From a checkpoint of a small transformer trained on Wikipedia.
Size: 8 heads of 64, MLP 2048 GELU.
Architecture: LayerNorm before each block, biases, tied embeddings.
Training: a variant of Muon for these matrices, 10085 steps.
Each number is 128 + 24 x the weight over its row's rms, rounded and kept within 0 to 255. Layers, rows and columns count from 0. Numbers have three digits each. The size before them is the row's rms in percent of the matrix's.

# down: layer 8 MLP down (transposed), 2048x512, rms 0.0803, rows 1090-1173, columns 128-159
# up: layer 8 MLP up, 2048x512, rms 0.21, rows 1091-1174, columns 128-159
down1090 106:133116163147114140099151125142131141114141152106123135135148109139134092119138125090149136118103
up1091 103:137120144139130133153120135133136119162175173139141115121101115112134095128137156144134118151117
down1091 102:158127119149164122134132135093110114132156130103172154145079137131092160151116098152133140175117
up1092 105:144108141148120129125094141115107119106145136132082114070126110106127098114141136135148139158169
down1092 104:098104131102089112082136130093105124128125093122087107149144119159104135110131141156138129131150
up1093 105:146105159115113121163132121157148109145111146116187110128122140126167081121118097175147088157108
down1093 116:106138172096117093140163103123125061131080133119112132108107141163120146139113141164116091116113
up1094 102:118097104138151126127175121106110142131114115131115093116153150131140113107156147139157125126088
down1094 099:127147113170169102114115120078147158141151141165112145134148176112126134149165130106111107090117
up1095 095:150132106087147150123118140127145169199084143080146119120147075123124139136152140161113122115105
down1095 097:141119098164117101085150095144139129107165150112092143140102141087151153163100111130128160123127
up1096 097:125106140138134129132151095153161116158107119107073125153121141131125103130112126089099092113111
down1096 100:134134121119123141139111161123131105123100125162134119122124139113109134121107114145139146121160
up1097 090:123150138100136089118134145144111138131129100151108103098123113060118126088141146097122130143148
down1097 100:145161108150107108132111133127166099137136140119126112146073157156144120146087083128107117136105
up1098 099:092102115124086116106102103115121109142119134115088122165136151130157158121145145154115125086137
down1098 098:141148130091094136142126126089154120119139144152109133150111122150129072087125160138089111108119
up1099 093:146107133126121131147087140164138144147124092153124133136159113120147118096145110090129106143096
down1099 093:138183118091130126090120127080099099145135187111123140132091126104118100142155122114095124126098
up1100 100:129142119120137098134131116082163139106087136133178117117123108120097125112128111136177123110125
down1100 098:109144128132149115149142176108124120120116097111117117141178141146128121115139148154149134160130
up1101 096:173140095138144083121103123128117129158157130157149098145108181125119144108149167121129090144093
down1101 097:120132107112132147134116107136118169136098135129104124106072087137090107153116131137122145126082
up1102 101:160089158156126140110152103116120137169085118134138104114153140118092133110152141136131104086105
down1102 101:122190149140144144101135149105156113088136110114114112117206110156109100146090127109123106108133
up1103 097:109115110101125161128090095130149111115145099113088121122112092157128100114150096140131158111106
down1103 093:126147158119086114133091130142122140122154124115132128157151116122099144132113130143102178133140
up1104 104:131105144150143121106127071088129126117130140108108131112127102140124152129120143120163067133148
down1104 107:141136165107126128121122143113145094143153101137147122117092149152126165160152115143097113103085
up1105 099:125116069124142095157094092146089134102133116127149099138130116096107146128159111134119103094114
down1105 104:128139127110130126146136144124137148164107170142108100127108095147122127180124152092135093152136
up1106 117:144155144086120100151102142130102128101134133119140144130111161130098104148109127119081170108141
down1106 116:132105147115150129139146112108133091129143142121127109144049129124133134078132148146113133108149
up1107 102:113131133123130105125132131140131086128107130109096082138101168148110146133119110103184166142128
down1107 098:137108137135111132153128139123145108119165119079120130154147163141121138135126136160123161120092
up1108 103:123082132133156150087136107113133161154129093129117168146120089103072111166135148177127125142138
down1108 108:135088142104126134111174085153083134173122098149118130102117154146125096143126134148124106125144
up1109 100:114132125140077087131117106113129153120106121138133101095116139100173097121100126138155116184176
down1109 102:111135094098130123134159109146128123120114152130141125125148162124167143122134148092105151140150
up1110 098:105145179102149106124100074105113132140123078123114104148121114099164091140088171140133103118121
down1110 099:127134119128102151064115154143151123094125105095075126126171178153133110093161108157129125086139
up1111 094:171115109136102106164144147123155114078183100124158123129104119144086174146131121169139157145174
down1111 091:135069175165141126115100087127120125116097145126136138126119154087115105145136132079140057165158
up1112 100:143128121151119131139074154139102153128174105133092122137144083140130139170075164120116141160143
down1112 103:087110160128117158160126140142131113152144157101162139127132138130137183104122110103180134103175
up1113 100:100099117138101137157102122106116127148126169153101153158165130114092125124111095129136137073108
down1113 103:112122157150115156116103127119100114087143070111156160148163120152158144127126088078116140119130
up1114 105:127141101181101129140100124158155166145134126101148107111103102133146146129138125125107124093144
down1114 103:147145110153159124124170133123144183127119144097125112146128146130099137134133126158089129134130
up1115 105:123118154100110133144137103144166105113095166127200144125109132114120139139106094128132133153097
down1115 106:100126141106168147147099120140126096122142131120145131120165140158133067110112190174111144129082
up1116 102:105095123145139087127101154133130132116126142106133150148142090113105137072097144116097092101102
down1116 102:145168139100104152133094086095158172159081108134132127120134129113150115113139157115092154113143
up1117 099:131116106157126092102174096153155162155176128119119140148129123139146100102074095137119125129107
down1117 098:145145123118158157127123150087163113100153110156176173114125143150136132107123117141114077152114
up1118 096:188074149132145111134114123145141181122148110125110131142126113130117128102159098086125132174110
down1118 098:122141121096158135134133149123105114117140158149136110116083161122140116160141098154096108116118
up1119 100:166115152164113119153111126100142111073146135117113130073154155077110171112129137118190157155120
down1119 100:152089142144143117128080123144180092170095124100147136127148175163086155119113157111104118092131
up1120 099:131163093101093140132135161140096111135132098111149097153091097076135158163128161155208103098150
down1120 101:153153112127177126163079166182133145139140088115142100168135087120099124073108090138128117143127
up1121 101:110134134107116175145133108139170119140141117138110129125149134094136095125108144117185140198100
down1121 102:131097140134100142128122044110128185121175147118119115172168143134140140102145127175097141090129
up1122 104:133112128083176101140115145045108180129117152127143109159144101168117104155063139156134111114118
down1122 102:137168186118097136169153150121091100051093138147142099102104148139085132139162114155164123142126
up1123 095:128125200152157109133111133074103077123096140143164107137119124097131126109089110173143093141124
down1123 099:123157129146090175118082137157121132111130133102126141128168106148152118154130103106122180101097
up1124 100:094116143148123135099116141125146114141109084149125057113112171165133113128133140133123132178136
down1124 106:174092121130115138162183110138110130099139111076124095141066137121152147118106158155134127126126
up1125 100:118090142124148146116133136109129120074116136124139156085128134093143101153143093142124104138104
down1125 098:126183129125169160137138144108133113112095062139122115162119084108101102143120112114093140087098
up1126 101:191123142111109118126083139103157128166130143169166129130120152122110123090163126158127148132154
down1126 101:121151151134169136134118118109136144129160142166087097138164102119094152164153140133094186112136
up1127 098:123114121164115110175124114136108122130162155117135096129116125135121140133113170096148113128164
down1127 098:158125134131104140141130170147151112133126127101146115143078130095159108098099119119082137133132
up1128 101:126149161128123175138133117167129164115110163121164114144144118128115125094158082139145109126119
down1128 103:156137110163156131124107155131162099135154163106123109099193128121130104119141122163135147175158
up1129 120:116109087124170132140143072128172144065140121169133137170157114104142132140137093125115143118124
down1129 141:120110089137167104116162107126124166109153115139094144153166117146173131166122103115112134138087
up1130 104:132104134149124128170121103117137110131147128119142161132120131145105088112130120137173124115151
down1130 102:153105134078124131176145113104129086156110137127167167115077108144114087105105142131165018101122
up1131 098:126131061137099132119126138143139114117093112132128142155118148114118113109109164135163167101095
down1131 095:114109169161130138163097106159156149131148152140143129114076102125114133106138123091112104140158
up1132 102:122093126115110098162125145135135097134136162103072115133138116122085089121117135117116140153144
down1132 101:090114105162141121160087117145151147132149141123133140093203150133140136146150082114096159136117
up1133 102:168121146115112140140136076119129125132128118162133126135153105135137153099115171107135121103110
down1133 104:105129132117117095133079100085105112160111128112176115135166147124124133101129133156126131139111
up1134 097:127145107139150113096137125162113104139136153145103130125137100101156113151113116143158189118120
down1134 094:102143111170159163117116142117132117156138115143089111085126144141094103100131123119119165144119
up1135 100:113106119194068128136123120163130091150111063106081145111123107105158161109119103094098121111156
down1135 103:111141133100156124166095161144115110092147092144117173138128167109159143121119165120132126159114
up1136 098:159140116135129118128173147124151132119079142101107121108121073148106101129144126128127113099088
down1136 091:127135130158166157170123126123126158138152158106136104172189185134108168089192136140138136126137
up1137 104:128147110098118149128133141099194113080160180126139174133152078090142127112092128136090134183155
down1137 103:110170129121094103079138173139154132125144134090138120130186149108129112083185102138169141068110
up1138 106:125083165121146104075122152109078094137131088118130108146154122132154091156173102104129133168132
down1138 126:119133130105117116141106144158130138126137097154125150140235160162138198101139127135103188134131
up1139 098:136141101071124131141143094143096122083132153178146138123136088156165124137133179152131145088160
down1139 099:109163156199103118120115154150105106137084118145110146132153130122180132163120128119149136143132
up1140 102:185098094138154141143171167093124157092177121161098103113097112138120118167127132117134164187118
down1140 102:093154143107158117129136115110121142100133146164164117136100107131071114109120151133143115154126
up1141 096:132103129087101143154137140098129139158087138127110114189142146104174144166121149144146147121081
down1141 093:110168130143159133099123129149174163102146159129161129109120180133075145087183108098156102096124
up1142 101:084126098190150163107144140108121127159143104155148125136134130134151097078082124151129125084157
down1142 095:150140119121118123111149141106103116098071134143121147126000119081110146134107132153129135134114
up1143 101:148080138144160154115110132151140077113100145125133135131098116124146147138128091137114135103104
down1143 102:150138137113159079135153112152122154167114092107133125165155127117135119120149146151100128097105
up1144 095:101132129145128090090112129175111145123093116162123123129123104117088151132058131132186124129138
down1144 096:138135148125135149116126131136125142133188118160158150119130180136149091087151127105055118095108
up1145 095:124127103122176117141151143127142098119116133096152099107132120126148125136114118143132132123151
down1145 095:135160136145121168140098186152097118158146156119117134133108124146124119152123157129173173128128
up1146 100:131092121121183137050119086114112127122144099138116101126125118081076119150144141142137097126131
down1146 099:150114105142108108121098146110085123147111150107118172076123141117112122112135117114173167129146
up1147 095:124107146155125106150119119154138148114150140135130126163129126125105128126140115158169168121111
down1147 097:146153190145121090085115139131105078151140048127137135179169085093134144125090136134123106125180
up1148 099:132099141127143108122119156120125160116098113140147146118131119196112112140131150137113141060132
down1148 101:171137134089097159172120129138146126083138106149111144137139118080156132116138118193170121102122
up1149 100:155130164163117132136102131149124138119147118119131139114099129099096112127153126182142128088144
down1149 101:115151187130166135108091167150125090142130125099146148120136132173098148137148171129098145178116
up1150 089:127115107101124141144149102137106136133151122100120105101149109099152119088135108123089133124110
down1150 094:146168156156098144095100120105176111097110116097152174151129145153145143125136167165114099111123
up1151 102:166168131109127161103109101127125114131100157155154189106113088146145116123121150118149144140114
down1151 097:136137138178110147121125134116080114141110123102108103182130123157126105127124116084125080133103
up1152 098:134147116105168129134143114166152116117146073134059144127129165168124107155153115106157150129177
down1152 100:143142129138115186143130173140114146128093123093111125182144096110132146132143136144095123116155
up1153 096:108090080100158131097074161056137131135132136112133142116100115111122124115139126148124130136137
down1153 100:092110162090070148100178115134089124150114155115126152098106153169111122112190136096077123127172
up1154 099:105121112123141075141140128094102133136163122088091118129125148138141095159150132087126070086152
down1154 096:130111092129156142116081123077195128141135127102167147128136127134115139112107121141090157131110
up1155 102:120127083146129133129097119131126129124080144107158111164134126145180118134119143118120161100121
down1155 104:130145147120132122117119134153148126097133083087102130107118118129095141096116148116138140157129
up1156 099:131137159161111125106099156156137174096123107130165075087124149135145156176111144105113113130107
down1156 108:114078126107111111163162133109138148102152124131131135140154141093059141106136126113101134118129
up1157 096:114090073155103105116141127135108110126145107128152128133092111148129136120134095140125147142145
down1157 097:127161139097148076115124134119106166126120129118141109139083128125103101129120144114117134093100
up1158 098:141135129105116118110159130132125114127184156095092091090118135149132137128135174163112109112149
down1158 098:145165111124145127088150121129135120077144157149132124120153111143125121158124139109111164062132
up1159 100:092111082158106136190124101122118146098116166136125123110151162127107157106127144148134141147101
down1159 098:103165102096143172125154128135078151162126132097125145194151119139159142065125170092115109133124
up1160 094:130179117106099126160132086121131112118185128125152089138101132139132129168123172103163154158107
down1160 095:148149111183128101133127112151168167153134135115121144145134121158097135076102122114097155131096
up1161 100:123115125142136161138152134127120101113112100129112157137114116133110155168130175127114136134086
down1161 100:102171128114137147115123150134094152129075085116154154146120141090074124132109134131095136099130
up1162 096:098126101133082133147151149143116140121143158088064119115137092134134183107129082113151087097134
down1162 097:127135129133103141100086133173112098187134104168161170110137155115137097125133108119103160138150
up1163 097:136117119148121150128154116135130128126127166092124116100100100093150147147111161161112135139151
down1163 095:102173189151149099075134100091088108117185140135101119151151159143129157132183052155142158148095
up1164 100:115105161117120096119117083117134139133069141141121128100142107128135114128056125139147125088124
down1164 105:073109097112068109125163134142177129138135171128120100140170104105111139155158129126108139151152
up1165 104:137151137147153158137119113123130140132111100102100107110129147108127133135129142128120156119164
down1165 096:103079105135162159128121114138135086113101121134153111118065152127140138112107131160092132108126
up1166 109:130133126194105116118149119107119129136118130132124114114087131148156126132119132158128081137127
down1166 108:171145127130118098132124139126136128159158106141129122091104132083138147114099120129098126149115
up1167 102:145136130121113116137134112134154137130158132105159098119123155135131148087103096119122105114163
down1167 106:156193155133131123158143133103126111133124173113141127136093093114113155087127110114136103132139
up1168 095:097074094133114095110102126092090106115158142126129134108124124119147135125168173128129134102113
down1168 094:116101113104149120133130152166114124191131144142126130136093134089107090156139124143131153115112
up1169 097:121148171106141153121150171092136111106166087136120117120129146144107099117113119098091123138180
down1169 092:135109116151176117132141119127165113172120108148140085168120094133116097127150158107159124152149
up1170 104:060154130162130132125135108078127114170112094111126123118156103141099131124172146152106141132137
down1170 100:125150093129141125088092106118114155066138166118171145118162138143111118085126146156158160129156
up1171 103:099173126115176139105135160162122141098093155117117140122104128133102133083107146095092130136110
down1171 101:117137125142169151091107129149115118061144129141151149161146156122151135134157153142188109074135
up1172 100:134133126083168154177145163128133092095117085141123118159153161126135149148162128124106105128104
down1172 096:147123124136139137125138157122083147111122129146148137144167137124108156137142131109136134123108
up1173 105:116113142155143120125173114154136093134116127138104121108102139139090117108150109171114148103157
down1173 099:139164132092134069135140161130111103095096127135146138108179104124132148157115137148148124088082
up1174 097:096163139138097133125089137141147147139108142102151133113148108099126101110158107116121127166100